Each number is 500 + 25 x the weight over its row's rms, rounded and kept within 0 to 999. Layers, rows and columns count from 0. Numbers have three digits each. The size before them is the row's rms in percent of the matrix's.

# layer 6 MLP up, 256x96, rms 0.235, rows 0-255, columns 48-95
138:530501483467499503561526509488494493477505543479489505461530547530505464495473471502535495482538499517505511535484497527536526485497526461551495
108:505472496501504528486507490475483523522495515455528454538529492464500497499476511458548472496504505541523485485506482513500510499567477491490546
101:534477479516471538496513498520511503479530552479486488494488508513450526527467486489471519489482489474517481495480488480503530513496488523461462
093:493494532508465478494489470517445449503513463536491497452482491510502507529523502488532509506463519470516457483499483493515512518493468489478481
083:470481491513496475478508504450510509521518521508482502547491487519510514515526489475502509523521521503528479486487501465495501473528518490428488
092:464494533465517497536520443503491519516505553472500475529504502477508483465520497518486477500527486453475536474486525523474500499510469463504478
089:503463505469540518477506499494520530505485468537480495502535507496488516490485460524552468521551492550520471540487492504534523492514477500524476
106:496516426475470546519495516491493489498497500509537479536509508481481501522494490527502477502512468482516522476508497503565484520515486444504495
108:523504487533545540538499494496542541491528460516496505492512488479545492484479490499526464482560493517546548538525499521473482465514518484484522
078:503546516483487493496509534518505513517481530510502489557516520496538489519493492506459473505485476489508495498516490517554452498500508481518512
092:508478487520572511459462464512502541516499516481504507489531476486484521499502501492491506540486498504515544517535483516532477485479519477487516
095:509513528517479515466532477488518497510505476528484469505461478520518468470499494478494452475515486504495503481488445490501539491556555473498539
102:535543523505488542486488524510498477495499457522496491512506492499459509471529517494500457510502452493520556533473505532484505530508464511502524
086:536482558496515501476489474512491499546503481498477531533474457519476484478479504475523508484504503486478551521498523464494516499533516507482496
095:477532495507527477442539486508540551516485516508438506484491522489494491498506529522526464504511532553485510545486504491516513458504457466540466
098:480513497516511538490467501498487486490521466535540510474488501457512493506502492540557520498532489502540486496535479509496506520474517502502526
087:562515464473524474510547468447521505516493489496516453504501530472488536454525529464528469510521489509497484499520470475491493538487482475481488
088:480497516504473503505474559477479488465522533456456513490493476524543506478494522469487502515486524502498518485523501496536480492530445460533473
105:500529448514514502510526496462528493500499528488445499492497512470549500477528509516519543493483507482465437522517534505482488501532455514494458
088:491505470514486489533543468491547507500489508515447475484502487529451471496508512498494495433509488510486515477479525523522511508528504486477492
117:477496506418505517500476510484486490494543517500499515478502502477503479445509470483502499507493499474484519470527498527498496513524476525510489
087:534505470503513486480511508503494477515494474489453489494502504484507499482538549511480503464552494544498431526457530516488497501488477467519504
073:551512522508485514485504463536503565491546490486487501498524456516527509526508543472524533513494513496549494474514474506485487524477482511476503
109:527523505523461479460523500496486481521535419473520457502465518444467476516480539499496482506508543515523525482492469499515494522480475515526472
110:478527475523536449524459507466529478490456485542512452519492503464498458488485501483477526500483484508494510513498529550543514457523515547576540
113:464489525523463447466509509462535523485499446472508527474512499487485517453507499485432512489487477506506510495500511529510499516491500475554507
098:508468517488531468510503499455514477482487466540476518521541507523525481504491514523463474516551509483485456493540471507498509530523487497535500
079:483480484514507489526585500488534554499485541511462555529495529525506482529502473486454514511471481519496509487489527492498521473517511516475473
084:464482517479503530506502518478518459489469518504463449509530505510526508481529530503504515513511450483498458533499531496481489465498502468545521
107:492490494516505498483491511442522546457499508544533477507501467540528461502514498479472477491509483500484494469506489470489518498493534493490504
088:550487468516503490481495551498468524501542524495516509537479472506463484489533496542505525488491569503509500489463494519487494447451514524490481
099:511516464442509532483525451524484531459496488515517495478532469469524506535504490478521523487504499528500507519479501494482492461491479547514498
096:478542557506462512464519481505459427427486488506535466461542499499505496496489474513493477521538543531501485492504510509463501505503524495514469
097:555468510465470492482490517502519476516513524475506483526498506507533496514496464497456527521455501505519535455479524564525508484494515540506495
081:460511548479493480473527482520512487510525437541515534501488456502494512460469493479542488500533498452498498497507506507518510540544494483515516
096:528547509490531483541485439489517472495482493513504574509504487512528521500526489479467525489464474461491485527495483506484508506531523499492545
111:506503476504519444541503476520473513538561483486501523514480513506533514491512497520500512533464534524475482520524503465508492486522478516415526
097:459522523513506473499527509487541486485499522492540490487479480508436480512527486520461486483523505493498515465514466563497512490540500501524486
094:512476474496514489502544525492509509497486491477484524527479517544521507490476501515519521486476519508467470546488515457513497491525477450446496
079:455524508501505506489501515507510508515485509491478463525550520533501477459480526496457480450522489531492496515462518467517495487506500460510482
093:503472445540514545533515490545471466515507509491482437511516477501490455495491536479534497490523502494525521493539495522523524517541501468499507
097:534497498533484494503519533449529454535548501500504533480516485515478504538513446517517512484527516528511497482488552525507486479540481510514447
090:539513514523538508480475509488486461453514528506483472469495497491521516473472514499501502537551517467508486486527501477518507517510523486475496
100:540488479531474497488522486513493530498516504497452418500485502507472476514525527544508473500528507450482483494512500458489543502488484463474518
110:496483508501555478480534500510534482504548486469484502465482464494496479509515547496533459528454524490495483509475508506475503503525499500489488
102:510517491504547485502498511484481533549467485474514517527508511502497486463555482518491495492468491503504489496525504521512504495518578518465543
098:528519431462426512509478483505524484479464491493511490485495511542539488478467497508504502527510524546526529541524489522504492470478491501550514
128:496442513545450513441503521499517493511526512501482500514498501475452491534497482491478514528538498501495493490472472493528500497488517523465487
085:490513478503471487522496512466471510458464491524552467495492552491458519516534462546487437486511489484500488511470488524521507507476540493526559
081:481518458458498490527517478532492487524481500508481497526512507482506506527491471501482527502503495495502493481492496509552483567575505502493567
103:457467504520534498490493550490518503496471451513529496484479500477506527518478553485514527534514487503455488524491486477486532501471500502501531
101:518491503476478467511496527540481499474485500523523530517500534528541506495445505534488471508546510495517510472501518521503479513485522516569520
094:499499555497471549495532467495491443574510562538486483456464480540513493477521476462500525496501510507506507510510484492491516492455487483500525
097:524467499499541526455481456502499511506522519493508510474482528499503518515519491503558487502541508480548517509482468511474494500532480544534523
103:503494520504474466507498473495493541504500516479522480484515489519482538499492477500522442528425506523466467507473537488542499481481539508472515
103:481540507482445499529500532485486468471502537512485505532514483517554459514520480508511482477477454469532487456469526478554495472511501502459462
093:497512475497478467530507558466520472489512470489467537519508525502446482486490507529500508497493504502470494492532536505514497514486500479490563
095:455538485514469496492522521486490507482500508475515502477444512476491493498514517533478454517480472514467514518514501474462494538488481499505465
088:461504495476461489502512463496477502526468484487517491489511539455515494530505480515541518498549485494521506533465500508525509491493559523516546
102:512483533521494557476507466527502471476491502485490500488476486467494509523496504495507505514526517480489534490477505541467505520494449497571524
110:494474509472515496462499486505536431467465526501441488529465509470454484482490463504464493470519497510544524520483501499487512459505472515509496
103:489546455536513508554526498523487488523481541511463471502484483493572474468521488512523491504501480519451516521509515471501467483516505502527453
101:501489472518515484466484450531515498504520485484504433525467527491499534495492475534479463527482484481481491466477504508481504500464524519434467
093:515527513520485468543502493536515502486460493537474513505469518505468518517518472495447489535508454515524528485492498478486492516492560503475500
144:492544507499515533491451508537479475497476491537528466482529540480464512472485480519552505536514495504460506496499493531490496490495533499539532
098:449537478514472518509501529477487484488486502532532495482525509487514519531500496482509496475477521470523505469551509474469498503526470525514482
117:530511534479509472493462465520502448485507498537520501503523517511511534465491499450557488564550501501533497550467516508500475429468496512485477
097:493507494489525499517482490496488558481498520545527536483476492433517462518519537494507519484539486507508471529477480469467483465520498517486521
106:515514508494510528575457509494482513485478509552530514489493490471535486492504502514493475573503518501473553482545506526542545471524493501495492
107:478429481529499498526483513460503546472521524491524496514481496511503507492512501483461469499481491507524532482487500550488496504511490528477429
124:465535474509478516540496511535532518532485569508507472464524485512499507502501490506467498517466470471541548514509473517535467479476483507512483
098:528468500492510493463466519500435472492505517483489463507469511503478507482477534509507466499561503505524456499475508461504501505505480430496494
101:538445489496521514519527526501480472467497467515488520511501536495498514516504478469467504524525531519491489483461471516481509524529509533516499
107:538517539468499501458511501511508470498483525519537466485525504518492513490505508493538482490505520523513496515486483466476513517506551471479541
097:486507481495505467510531508516531500489505513547488486481504483492509469573507487496536517506530512474541527493468486537508533487529443451530520
101:506549486522522478511542514475502489491494457495535529548479510470519488496496525495495531521480492503507462483483521518462468568515521481507484
094:467483534489514491531506521504480481482516504511510536472528488539545502501535484485460527493497534514511514509522502517518514516498525498511518
097:488509490449495525523495513509481480455486511480501487501470485490475484447494482482459488489492535530538488542493507492487509472496512500479495
130:476475474491510487559537476495519530552520521482444508514479495511548475495527476464463470495477462520545521488493540496491502463514517531459522
100:496484501472491519464515520528479473478471521507574510446518486456487506521551498499559492491529506514493499540512457523512521485515529508509542
098:439546466504513466546484466486560492493485488488484533467474485502548488514500461468467501512505478481502544500484505499498523497525542500530480
097:501505521494515545492479538549484489521484524440492548505518508470507494544481504533472500527480499543501517518488520512528502480460519518512480
104:466523475532436498502487546496513465502501455495563493489507517497460465481484535547463453493537519506497490502502512474499505514505502503452484
092:470502531520506530486436498535477530487500525550524503475515505505491519500492525515517532495559502473497503516497492496471503472464481485530494
099:486499474501525546562508486490503555529520503501488479548450474497487487485509507538491529478480495488500464525511515493468502493483507505462560
120:552497562493491495505542508465524445512484526490515522503508501487523478493565515441470505491476508525514507534506466526461503491477468493475503
089:461522467505504451465514518495451479497517503455489513525503517515501497516518522538550556523470499481508525523511480495514480493453495489519524
095:519506533518497502554522538452482525489479499466492547461460500531478492504483504508514507483508551518509512511481510496505467503502555440481488
088:461453514505504521518531545505452463560556517466476490518488468524509525495520508494464532479508515527488511535514478539500496510516471528525414
103:501494492525443554487472494480454522533525514519502460485458493445459507469485512518512502530500527536443456498488499480504490481503454526514486
109:508498525482531496452492513561486464466500508525514438490525500471463464500502438523522500502525518503509479492484523567492475501561525548500496
108:502493503473500522542492502449507538536546500476515499539516469521532463498539480488490533513470475518523490503479516471466495486496475530471545
098:452441487520474468505487507520476564497474509462517520468490498497500537524483483492513472531508514504515528556485502517480483504522500507470504
094:482496498515482485535534469520512515497469510499472527516531503471476475540500488506431479469471520490505531491454543529478504521502530526457488
096:538522515529499532473463520514516510491486462505502539487517502508504497501515491495483498470523481513511534488520485490509511512540488536517551
125:483509515484466466473495548493506500503524534487475450519497508496515512513504480513490509493443506524479478494520497523449453524493534497470496
114:496517455529504535540502465480506497501496535476456506521516499519486513514496509523464484468484489511439553543491475496510488501541470487518487
096:486487516517487470518463506532496489519505453493471470505530548468484479494510443506526514505501491487486523508474473515516499494514502517483511
091:481567500448467507508513495574489475510446525499484498512461478499513433519530491501524506503492529498497487524473483480468502520461523526488527
115:477503496517468551494492485492490512494515476552520477495535476515489483480487473488507482485529483452504474469490519522453546500536470496475500
088:502522527515454468481495512476501527495510515517459499523505492520528509472498482477518510514545482468489460443508503432515502493512501480488470
103:503494552526563516476469498509498516507495480507445518463501511422531534487483503518486492477499486489502451503494534471494493453485477495525475
101:495467472519479540516517532517488499538497528483472525504488472504504462487485482502496482533525509526519462507503504464476503481501470500459540
098:570510545505476491505526521483511470484492459483542519510477508494492472503471502509516535485519503487515501489427433504495500516492478482531481
100:507498527490525533529472517529517487489531484488537451459482512518503490510498528490491455527539499485529542495514483483438507467523547474515496
102:495489502526523512489528494502529587493511470450497548504533489470481486471504557537490491503474458496500502513490454531550470481469512483528473
097:479502493503486507523482484509476493472516511490510473493499534510487544542506505495422516500497488509499472506513473462524487524497534489492526
094:467504493527540528496512523541477502520501505506491500533528500545507520476444491507486501493524537513513503501524553476502523517510501489457517
098:544503497491479524498504504483460499528495473495486476498466527553523466519523510504465475481513509494502441503529527526499536479458508554476511
109:523456500519496538508476482506518526501515478541464486492537493518540540499495513488532476548518493518524481555542529488514488525553536517511495
112:505493519511501513543483480490458470515514497446533505535463476481523471487517532511515476455455526514533475536452522489476482484488514483477502
100:525514505560518490495477488556467507498498535493473478488516474508492511505479522499505493499448506487510476499533500572525557500466473520457469
104:463531513496519486535487523492509528483474489503529495516483515477507515505522485491542524460507492485519438486529519506531494522465467460525452
089:468494499538500450480438483496501494485493510495535497497498516503507490527475506506470471472483510486520530467536512500537526504501540521441528
098:491496537484500486496528528489541471497534494466478516531463480484520488541487489480486501492467524494558504492544503513507476481521488520479448
084:466497464495474479519488493444521454490530502530496486524534496514528532493508522529506484483495481527491480547495485465505441476528488472461493
122:502489504525457531453512492508489479472516510465473451504483520436504490539480507498480490528491513484484473535494495445484514489475556516470459
113:526562507551519524481490445535485498508487489501482485527472526468489513508483512465527530538514495516462477528526488444484532505469530521480468
099:466548479497426497488470527474514495434461506486522506472481525513485531541481474492516481511449484467449526477515522513502504532522505475499495
099:496535458484503536489489509497463462476502518515525534504468522544506486495485507480577538473486535497465504495493532520490501501502552480521524
090:532503457527515492469524515453441538491485506438446492508490478478524506551499535504485495508537468500521506471529493472474496497500484496511534
127:514485514493502481471496482486469515540477497523484480467496484519464552514489506491513468519472534546539541492484557551528492489482514524557572
097:492501533538461466484475504481511480531516522488482447467503493462506504436524490513505503507499472509489509502524511468453482453565496518494499
101:465528525516489488527536471525514468499515502469474472503547483521494476484524488492516488510468515490450555504499505508517531498542520493482525
098:465448496520513478473484481489466497482470514494525494465505514513437487509512515540499485418543519535483489512497492512542530509493494469535499
100:457485464552534451510521483489533459481472497484465484512482496496521540539503531519487486550490504492490540485512546485496479480540491496510497
119:486493518485507483521484464546474508518454479542516477557540519483479513494490519498480508478501491547491464531514514511519514447492509553515521
089:474480483506463541470534470536487482487451512495494499446504520495465481511450503462494548470517504520502523506523473541512501454517496483503445
110:499482489527513478503538512494527499518526524522441534516484508550482517499578503496494525556482476515526493520529521467534521468476487474483518
101:479531526480482528538495525472504460483491529488508515468517489457483468482510501490538483487462505499511520496447495522513491508491489535513467
108:464503500516527463495502499510494470490442471515490478509476493504501497502519528498506534497531512523550500571563481508511532526501509496484537
111:488487491507484467534551485481501542485488496520441428494494476500501495529504519472467569529553507484506481529499537480513518494513477516473514
106:536502475525524492514506512519510494492486456457521510504503478509532469458505489501555493508530509527550477480492498521447535465514514542480512
094:519531525454471466522477495543483487478444470523543469532479491489489476508470532492490495486535555469458512490499461495481506527518525502535460
093:506489522503533512467482481475460529503452528513496516519456512505489516514487480510514530541485529496485474481461509481482526489464527529515538
085:475487504537486501490478469535539481478464528491515466474471476476503454506530484487517503512460490527499542482481511463494517491487507528488541
095:503514512514504528488461478498456524506488541543484481453524508489503545480484471512504454547541485493467537462534554472547516515532519506496507
098:473518516530448525497480495483497512470501455522523507449477500480462505524497516523455508541494530523518505489511466528527518488494562530532485
112:515515577516487485515509477519482537523540465496487499514515487503510509515496471525515455493423509485501521513499524473495480509477499491516475
101:597507521476526516535492509479490539519505507524475500508535559489482529511506477507456497459499532516512505505501522526482486523517527542480453
100:467516501477543495518543486499520474538500482477448464511472508489478478481511455480484506473531474534517458521509506462485488535510479529483522
106:504495515527523505503542469490501467498480457488498499504514532532500537521509506491502505492531564501486498522472452498496483486558490552553478
101:516512536509490456502508470517527495493505501498470484522478501473565463539517454485480496482468515468501505523502468529491486492504476514476496
103:519472431511505512510468505482541499491469464479504481519466500469505445498519488543468465486505509492499530486522512489455504499450439481490479
098:468459507482483520540517447526491478482501481497478497475464490497487510466496466507549480468500475459499490515506475467488500505507475526458495
089:511487511518531486521574472469531487496496511523494489468525500531469510543513489504430487498483510489508523514519505498537527485501506519437526
109:498470514478492512462479485501480514519538516486518538489465464488546530536462496479488517526477469527561475487531545489512489498492473479493512
099:478471444452490518512538513523529483535551525527498529551517482543526506503538502503535507517480464473500500511481561471488513519503462479493528
092:502524499514443498455491483492514506504514493517473470529487506494554532484543518530486506503441490482507459463517491506483473481494492456492497
105:483525492461529482477477508502514481514469497493526488492502504507517439516493534496439542506505488481501469474483515472480540487512440515490497
093:497489530483495485471518483539500466499490508510472487450523509505492538537494511463451517498503508504426527459407535509532482485483478491493495
108:507501494466503463445517530511490504469492553502537538455505497450522482500520474498517481513507510550501510498479530519480511469468521503495495
104:522477483512533476508502525474514499537482526510457453490495494512464514481450486510471486509516523513512485526492464534485491484549509501495496
099:488497510482525478461487530516524477456522470515489469535516519533537461528541519513472512511543454485490458470493490489511489524516503469510507
099:539511468472487511506499482518493496523480470519520544502550484477481497492501516510478476575500488482477478488535498478503487507501484551515498
110:539501461515508474550524533507512504508470500518511523473476503457499490513520537472461499463503516562499471517493489516510478477514497492502538
096:485516470484511469485488480481484479453531497510500491530507482449482512491494456532479470471455512509490497477462474458466518477466474510548534
099:486524516506475503492539499532479488508550462510464487468508511513497510470518525502516494478558465516512499541490489539518499489479475526523481
090:468494499590523480476495501542495491516507465507532514486547531473515472543467488506462532507522512500492500489528477441521508508518507505462511
111:511503502509467496484525475476483501493484503562517467532510508555511486480502520503466493479488500508491569498504508522449536539503493470527481
109:486504504497519551488474447527480508503501478506485470503514515519485550529493512491492509525520489518478508495428469484511497487479506468523509
090:498478513466520498504524528518487522487504507471485495506544489517498473489485525443484495530524514470529434490495516510514503491495487482540485
095:529508508528558520452469512483467523490531484506476468491469530491483521508503504499524482548448536554429548508515516482456510519493498494472482
101:510472446498501482460502533486532480484497499498526526525520509491476509517496513497460525505518477516482461494489532496453468553447506489534514
091:497495432481489498563517472464508480478479513489519513512525481513516488459473467515538488519515482504471552503497523506539501503527520484467523
091:518505514496479476546523484510519467515472471546472495469494539470488500518482516508523485532542499515531485497511498513488486468487519494493504
099:547505496505499435538508510520491451533484542497495497481552499505528472475476525489481520471528482484582474493481498527480527499493516480477492
115:465458475505552502528483511500430497497480482508521536537516525493500528501502495526520495499529493498473479524480507520518512476458518501505515
099:493545512479481530524484500475515499503494530484477457519474491539545504493503514443502550478482554487498481527490473471478484477460474543545488
105:516515543524518520530515478547509534527503528545483512504516517503491500538551481471513516540513491492506460483488445518531512460498493458494471
117:488508500519520488471514478511482435496523510541529511479523532476513498532461490485480532564532528541473493478482491467487491492523516504538532
089:507458440507513512484536487499470488483487522517479494512490510476517547455529497526504501510514500485479502515537500454541494453493554462499508
095:464472513514504492489501487500548534452492517479489471483489509508511524497525449490428489438508463498515531524483501534479493539541476517468443
098:495490485504478488466487551465497485499456493488519529494485500541525492524515488509488535506423505523493510545503461465496533468511501513511471
097:450491484498499469544536425473500507539491529489528486501514515491544494501513509527508534507487466517517507483516544517486512503448512480499495
103:528477495517489519471476519458505463495496523512547505512547481493489526478485510524478519528496490490515515489559503545501494496471532486479498
100:494500477511465476549502525524505448510511513490516485519493520496498446481474476546515507507497512535477520551500491481494471471534503557485539
113:535493510570497494486512481536430469502497521525518431493529526497460507488480482511517509512502519475502468500492492498507490473547487502551494
125:493499503481467523476527501464511515499511486544515484517482491487505498513508500488499484488537483468536472473534521447489494537527513462520518
093:532505504473490486496521515445484520497496511447466536546494509509548503466471475477502518509483518486502497460487534494501506527480568466499494
096:500519520531530528503534506518485521450474474494504511492455566519458525541454509506515496529514523492492441518454485466478523485512529543474459
098:504517484516467508540506462464509478535526557475498509494478499534524515526451551515472484474468505504504521511508536479520474482483503493518480
111:509491478512519498498503479485505524541465489495525513544523504498490487478506511496519498492476443496521494509525497487512499481459533536479540
092:477485533509506524513522492471556505546518506512471486476501470507529502491540507495470515511493485499545498543544531481484514511524480483469497
092:521559529475490545519529498521492495482461488527474474489538532511481491529497494489557514548509480538479447533495487464499511484490496478522517
083:536506494513525488474472521515480522535466507500461482533530502444550472496514525518472541557494490530524502479516491490510475475473451479454505
089:482495514512511511540476499495512461477485486496546521517494529503478505485482525534463512480537485453510516437533503515519506539521516511486490
099:489504506519529467483527500483506515491550536479448535534463497495524549520501483460479515521496529503551481477478511462521499493529490483479510
094:509500460538496487479459516522540520517464480477528491472508529510479513446504498527528479481532493498483429525509493475499483474509540492529537
110:530486532512515529492523517486494487497503477470565519492533496559496480497472526498493518530510523543500483518508528522481512500491532507478542
108:510480536507508489465499464475526478479468470491529508518485517494519532502493513474523474522520540481525519466506482499470462506550520469459504
093:450485508524471523461558495511511496541515506536477498492503490513502486510536485481518473507498498535517509500473537464494475511527501494460485
104:440537538501530480517505502492499478497493486496494523479536450520547499512507489475502524511469513521502606535497504510522499520510486506511530
091:502485514528486509500490535492481496485522524463499511497480495510511520503522530513448510521535473501491479554517495506471507501528483509487503
103:529465504498491492510495512522514442506513527483486501492505497526476535504449477499500540533510497492493527462477517488499494514484469509487472
097:479513523467500513501550535490496500515519516488500481537512486491549463505515487477455487498494531530505510530526551514511501501516496489548490
092:502478555518492490496485527470478519484458509502493529464467518493493508538496513504501521491472524499520466485541506487481495562521520511532476
098:517498511506518472494494500492449497516527503492499533510489533467553471474561535471506485506503506450506503502453492538464498480491499508494483
092:467482488473476418511467448551487473481522441500509514544480492468450483539529520532500497500515474523509515475490502459490492485519524505506500
096:454519497497522487555527441499523486501478499464469509512533468511538509509539472468505537503466469490503540470567507500510483511528476514514500
093:523489543501521477528514460530526490523509511511489484545489510488508521523521473470483422531512464514556523495495480522523477484466485506490500
091:492527502533513496480471491525486484474477525496517542499482474504488481507529493523532524517534533497482503508477504484484537488474503528459450
091:463529518534509476513498534474505468508453546440490483490480471483484514522518538476505536520544454499501516524530497458512507518486480472544506
093:530535505499512507459483501474426498493527495482507502509489514486490480477490443522511542490544552515479527494503459461507483482526517521518508
099:513546502467520457464519497488516505449476483493520471474482521452523515501495502531510522483499504489498476491525472454492505494519528443509496
107:511562544471532472520498492510492495474484525491527480472562491510455532517496459499498481516498515483468476532558492477503522494523479491522496
103:508476465510509510561510546497526500532496466510519525548480515489473485498505469507487510483499453527501476470537487497535494522517526485528500
092:508507453480470509508492495486469531512492491504495525468477466494553530492453505521545508520500487506487469511539512539506485520459511542477493
095:534510484536544501498518484493526523483510427501503509468465522518504503531506507469555476475513509489497479528507516525543492463532496488486505
092:511477503453479519515497510535515473518514506499546497455458526449495496472499486503464477486519484511520470445509515524503474524540486520499550
096:493509465500498494490481528516451507526490505532526495462517493518539538450475505504563539490482494501493506517472464494526525485446501509509437
091:507537515522495457508466490528477478486471481520487510517522514485497509495491487547491504520481492471482445462537484502502498512472503484531483
094:516477523460511518513495508443506523482491532516532550464479511489486518464508543514481484491493520525513515493480535516497491503482516475491554
102:504525532508486516496518457538486446461476533516460489475563534536468476516466485519513481519513517480464510532442468526494513504510515513499499
109:513499492498490470463465510511516499513540470524547517525539510486493488488460484497488517491488536488510520466532533500466510519538551456506532
086:514519493457458470541453482462540542516502510504458496509514499513518482471541521501500479485444474497513537487543507548528469497506538507492516
094:492513432519512488465518486541470446472496506475535476479513512479480498512486501505512502492483490496407512492496506478501515523538479497478512
093:470487515474526449502470481524463485516503529497496520489464525481497491466558493525484491552477477515485512479526498499528512475463532502495535
115:535478466517515449505520508462492556517485522492451496481473517511516496538517475464521492504570453451534513437474516494511515459533525469461478
111:486476486503539487509516457507504477479500499502544488527496484477517495505487486481488543470534505457560499487471455491515510511514468465493497
084:483531531480483539443451517525499477494473426485498491466510498481469522474471509521547516513528510520499498482501508491509483496475487526517555
090:505513477491459511515513473529479538499480499496523485488521462524426481508520517529466509470515494478481484473461524494470502543473506474509559
091:513495535532521475469507457486519472508487493501541492487559545506528482495507466476493467523541497472489522473462520516534488505493525546480498
113:499507519499537517422501501536522521500491507505495532483434508497491489479504519511503505516503463475551508481514498503483517499491531528498514
104:465536464556485483483533490476511492513494465500453458470517513580549518505526501483461508529530480507534487486467513492553483493521514509508480
092:531494521530506466486485488520522548516498517494496511505519521504505541525488525537533442523510529498502480520488532472496509485492500492505532
078:510516488482495527514480493462548476496510483495483517507541531509525459515518492530467518476538448490468456535511484531530472467467528516490481
088:521519511506524484504513512488510499497492534489488517502516501457498491510497546495556526543523499480470508509497519508527513485504500474531483
088:552554502536503469510494487534508496491498467492477509494487490509500503496513501477482505487497477558493491502495533480523498477459512485461545
105:506469485492506504464492543537511508458464484544527507482501514471499473497488463500505522484476508529498496486490485495448511535505523525536506
115:508458535471488525487471481490540530502513520468527487483462484501483533486537558475487492538494505523520518523561543510500496501489483513554508
113:489481503494456476519545494466527490511532521477459500486490512473529497470480493435501457490513507533556465489512508488461490517520464497491517
105:466514505487460534482446537484478507472484475453524506490479495470471500498502492483488478510501510533512481503561523531543479514494588503497478
117:500526477493489499515503527521503500505479472533515474485557500485492495500525521494496491547464504569526485494553499498493489454470494503508506
081:523471487507516540477515520500488522507527464486493494492463486488503476487489527468485509510460472473479522467527508517502547525480530518479464
089:507514502493415510527511473496486494500485523505523501512497478509513523500491460510514494526471523504512531480506507536512485466464513500476471
110:503507507530491474507513506477488488484495491533541538491508520588472481499495475468569508492500488484488452543483495519515514470505475563488514
093:465535534459485505521517535532477516548488472478468478498496487483460547505485472479516552550459485490470505497520512554533499559490520471471500
088:542524519498516513500476509485504462487502517509490473469506488474470538483492477436556525523532537509497468538482494482499515488550466479498498
106:484456513498504510530525475490477486506527514459489520529490484478575529516530478516475499539484477506497547483514498546506533525517499550530472
086:506511539505477494452504494532509536491503489500452469487466470512559522515543506472554481480507505507498497512536500488450491545507433475511472
090:502501460489497492501497470488469494513540493478487509515560479506565511511534513487471528477506460489506511491521542504492484477504512475532512
107:525468514482488522488545485498512420485486551521507507495539488498487485494469484473484563515452512488582510497504548522535518511515520493513486
097:497509497525504479496484521519479504494500509527494462482506517526471496502447509546545444473522501520485475542495493496516515540472489491511504
102:534486537472524540509483534557541504508483519514477499507517502516497504446516471533486479511543473510503524499503508479469512492504511572432526
107:483491511477488486495552516506471517506523550522482560491506518467534506505555491483513498488507505486544498534501509497512506454479468570466473
104:452534473468489503513515501465500516523511468476487485516505478493487481483506475477493504449522507516518476541512460502476468519549468483481498
090:522407505518519458463484496503482523492493478502456521513496477528469537544500454512516490533490470510495497514491487494480510495511502474519517
103:509512512457520561492505524514521525516536543509515437520525491486515490454505518517515498552498546489483478550539526499465495471499528485502506
114:530526524491497488523528499452490459463547527505531523484517514518477508504484536436500518518492494507506488560480467498535503492491495498487460
107:539483567514496508483498503445473483483502483518500493474486500529537494478480487516476444501522506499564481488528507481508516488471497497532517
094:505496528521518490515484535512469520528507513536514473482537508486485481518511505485518470470508524528477462503484489470520430435510493538514527
091:507473461532554505459526457515549519513498489551468479533479501525514519514470506501496506455503543488473487523494470493475502480491506523484495
087:476461543516468479512522492483528493489523433522548484518507488492473488497527541516508481468486495522458494546497530523504519509527489469497472
103:559511513493497518456482500509497490528514490524503533473506513457478461533491520474516523531440491487501491501501482573488534513501487530482499
101:506499499496461469501530524501502478469488494492501508510508516468483482511511481537503502532528491494532473502515552468553525485515530461538457